From a checkpoint of a small transformer trained on Wikipedia.
Size: 12 layers, width 512, 8 heads of 64, MLP 2048 SwiGLU, vocabulary 11851, 88.5M parameters.
Architecture: RMSNorm before each block, no biases in attention or MLP, value embeddings, hashed n-gram embeddings, a smear gate, capped logits.
Training: a variant of Muon for these matrices, 5683 steps.
Each number is 500 + 40 x the weight over its row's rms, rounded and kept within 0 to 999. Layers, rows and columns count from 0. Numbers have three digits each. The size before them is the row's rms in percent of the matrix's.

# layer 5 attention key, 512x512, rms 0.187, rows 457-511, columns 0-63
084:507487502441456515432578592493525554462492469465542529491511476492478467541503532510534501418535573484481520543559492499434512516550527381467533482435432429441513527474458489496527395534475478
094:542533538534485462561512409502524425515474555543510464505468512564541488529453555482526469550545479501576464501489419467528510542474516524435493494538502510528469471507558542500556493546490465
086:517526566488531550508516432477500518503505474559585418494535536496508542432458456517559529482443477506549456562426462469493439471497486473546443532492560508510516423537556490538466510561451543
087:546597525439469518548538457493441378623509477472559482461509594510488483455427497497499560518474477498528531472511475465591475533537509531453531543584487526481525471458446481504515458478519527
091:448504474508494453529472409459501459539506582568502534570544512533410540538592457492450551534437487564571426535589444490503525487456520493465500523525510528525520477490515555500485495503549462
095:484518524555503430482482489480519484457536527563564414520473498461527496484479497496499496535501433565495495527464496559479484511473516480489455539483517433568544499563446488516498567456436515
086:497431495472487463510496486551498490530492565412573490486479545495516462456558477533427430492553498446447562462514551469509472482486551522446537475503473500419428433454519452460582458540484512
094:512547479474566448571533446545480510498564542503484560503501531470481522436482515490446482495501510514496558565526471478521550561420492526469436536544489496518479494499467469553523512510463452
090:537494491572466491531483425482524502561453444496472519506473426418439520579545496566539487529513421505482510491479493531499452534477424533561487532469538525492445506575481537597610480501430492
087:488469510531479479551535446491495467456534458540494569540415495540481462479518582543493421513504543470508442491426465526432489541525502513449499543494473471489479517533487536477561488526441506
102:451496489521498491437442526502501439558546485501496484438517471499445485423439545523539532470518502500519492486457520556509578467475551426455516498517512516465528513507528482494455475539540504
103:501459469537497467531532572460447517542529574539454572539452508462489557578489490487483449518466463519516498487552494500384470460485457511522544562501493555486437546476476568501500578453530425
102:579437571517548512451526569433484478498513523522456552499481495541571496509477527479510537529493500463495539471567497523534525517542512466451470380522469487479501530441510480477479454555468472
113:472468452513472612551555491476478576485480458525449420526550464476514526516445489450534489470470510465433508489466538511467472529471486492474527517520452489568534502469580501446459466442451497
091:483417548483592527473571584486529455512566506502468478582591499515566497497449473444504475486433471486517543540552514561473508495490463449439409474525493483519557482543443506413427549550421506
104:534475489498445459541420427445498558482503480471577503508574554469472515465490577428449530452465516557447532524459502463575513452450502621458521572471470581486525471559563436542509507491540469
099:468454501560612483526548525491439519542558497550427553519476589543569424468464476469470509465488521500494461505458514547519526538514468525534480502499549483565461505494529521546484614531484502
091:537523498447422494573553444561474532512470594487510510487447547586527497510470491524463473577465406452540476511463418461596459516503478548516530560488539496517513444461439474472483527463492547
106:524521461515500528491441573476472568435555568484531547511517416428548482484594501561526440513473478486503498461570544479444471513464438500534560448471565524456436514447564515541509458449469509
113:450481547537520560504553475480442498480476453509463460458479423411482550441518521549474480500493485483494460488505502482456485505536482560598420532515506501488482475447489500422561594511501536
100:463493515522515462516437518545568461491491476564522521484536503501446491510521477473531556467528522413540493430454533484500535522497458525501548482460503500429531470451520536548568578496502495
105:561482480531541458531499488492474477443556503519545498495512489544536537473527588516482451507467505440398546475500475506555535543514478516505533480554439434461548459470537518488462538410546502
112:470494499492537448536475480490527444530419481505522463601422499418474512556503483424545458545483526577480487427554494436506544523518510494511487506450484456439445535510462479505549489435546470
122:483498538533496511538498527474574524521413448467523480523538542424555564482484535434527601477529485458476486499574514472485522504535456445579480493537534486543529428468532498538480541482523461
118:500526516518485577491497548511488515522480565460442492505527438506556470492482486498510509494508463496485514508545508584467497476450508489544514535546537481456515493522505459526514472433493508
114:485429497474522431465461500509453497481429563536501440566574530530432464430500432487563481519431498478482492502490494484527573469501429464482583469527471582498485517510481466558532465455483467
128:492551501490515473543473527513474430567488543548481586408580490488476486547468490497441560516523487504553476485538516511468497540488477510444513562493520476520518481509414551493587547478509491
125:532456503473589503438511460472486524481490589448436469478426476513549561483470492532476491463560522539476525476510529482473513535543499456466531537558496513452540479532491576471540527555480486
112:476439437469561437437570531522434496495489454502456492442453473523529455543508521498482544495508470504497423566471459516450532493469508545490540540507513475513526486428396603478501457490518531
120:511500533439513468533531581523443508525411456485493505489428587540504472477536546479490530510512517508544468502437527484486521505489411458512493453444530611499522447489489522526544483497454417
123:484539574391502471530432484477527564525494549479507535514454489519508408505505433511504434448465453485499476535469529548398450581493520568471489555459533464563485540456494464451516528503455562
126:527514641548500541527513498547461457437452529536482477456522459463508499494544511514504516521571555510439503460481490469484506496443522466470448537499528518546529539459460561526512532527505444
118:520429490587519508512471486513461528532512465514513473467539573491388565484532512464491526459445460464502503465539510498518459558463531531514424523506548470463466538497529432423477578511501467
113:530442464525460447497535430449496533530521478535466487506545512539543515535456533486499436481528492498498450443487467504514515502529497511540538549474492480486468533567505435446525492444553492
124:453500455485490509514493454525585498519545543441467454488474490497482490551505479527508479480528475498528467484481525518543586512512443494597551525555523536525452457556417505469465495506456511
119:460488510499464491460497474493503578523559499586435575488541464454494500453557553549444521435490553460371558508492512515528534468554482552492498470507521535542431478534474495506469473590466528
126:458496539509506468485492473564532526486563524476496545539488433503526459509554445520535540460496591515500450474493508508521549514538491531490498505508484499509523472495453537462488491502466487
117:485486577499525509485451522473482476511563514406478483480553545465521500536486381519476501503490462490532541543503518522508493425517510507448403485421478490516503521535543436603525547482437503
118:571509486532547470490498393530523481506495523484476496542475523503535513484479494562527492477437512523548532563546520467499432514472500439459445434357442451513486490493531480545458521511497467
125:483474580494439514478476514474525524493476515493471500501502507525547488491484492479463510440492532509500416516485550474482537473560538466458561511587527524500455537509428555437512431485462487
117:514546480522506473569549511419525522456435514509391517471538554492515550485493487556440400532555534434419474431527417513560474489478468519532511490478470472489492501431464548493529508412533509
118:474499399506506493515500513462468561421411526509537528479520510532520514550440533565487507499459591514480498518490550487483535533479543485500582537400448510523498552560580511422542440568527442
120:540461461530508483508566467536387484565478435450430530532508487436496526542505498554538557503381488499490514580463490475466467491505397496517560488497459469470562502493490506459528522417436503
118:499495467503523471484460528499493515460473542575471437482546546467462499502527444522464488525500524500480488468495453485530573457503534457457543521536480525454427513509504542516511495507491520
115:496544510464487393505522493506511453438497505539525541440509459488498455416522594548501497432475527476554465502500480558569517578581513527564491510513545493478489508489485560480528548597473487
123:513439559549557490489466563481559460469470438526447472510491556505449511378547523446480490519453533508536479473456502529421463490500523494535526543503488489469565483447475487447480544519532503
117:508489553515509467456522508533544565552517475496470411560466541510486492561445580527422532523495546470484529521481434538500521522486512550457395452484438490469529493527516474470600472442543469
116:489479489500474451472447536534504489537557547525541479422463529413496521532516472521529574585536477534521526471475525529555596518475499513458501356535494507487523501494428508460527483555422487
114:551408457596459448478556488494507544483519579513491495510547434548564472479497463481483501525546474525568538423530557576512494528452534492534473430460460532446542505520504559422479511488520479
126:491485487471454466509563529537563601509431486558449478592601572561399480483468518459538500458562530569548543453481554453484507477519556440453534501464523588481516490526486465456516444503477452
111:493496411476482400509478429532538469473430472559532467516470481502523448454574570504549497527490539500521482451544400500502478507534537468523509429516538505496523466466475495531472481481526501
122:481474449514564489507516492439480549450485559521589466441494483556468499458515563501453477497477519535540453490490434494543455455524461535490418521554495443571524500501476499542530432447557497
122:476530496465489540477466473515532502495531466494520459450475494490511513516532443530486453513475526505479490524499566520424512533596469497521518465543550575585487488521532475465523508546481599
118:506429482509429531478484573514568581489497455444534500567451524485575487494524473476585457553469558469569416509528412543450512516462470483567503513481511544499478470497437495598483476592468533
110:520454528559504437475502479506533485435472584577584484536477520528484403445482445403451471495536538496450521472565477488496486516558501435607570516461504453498501532449503475504568436510524497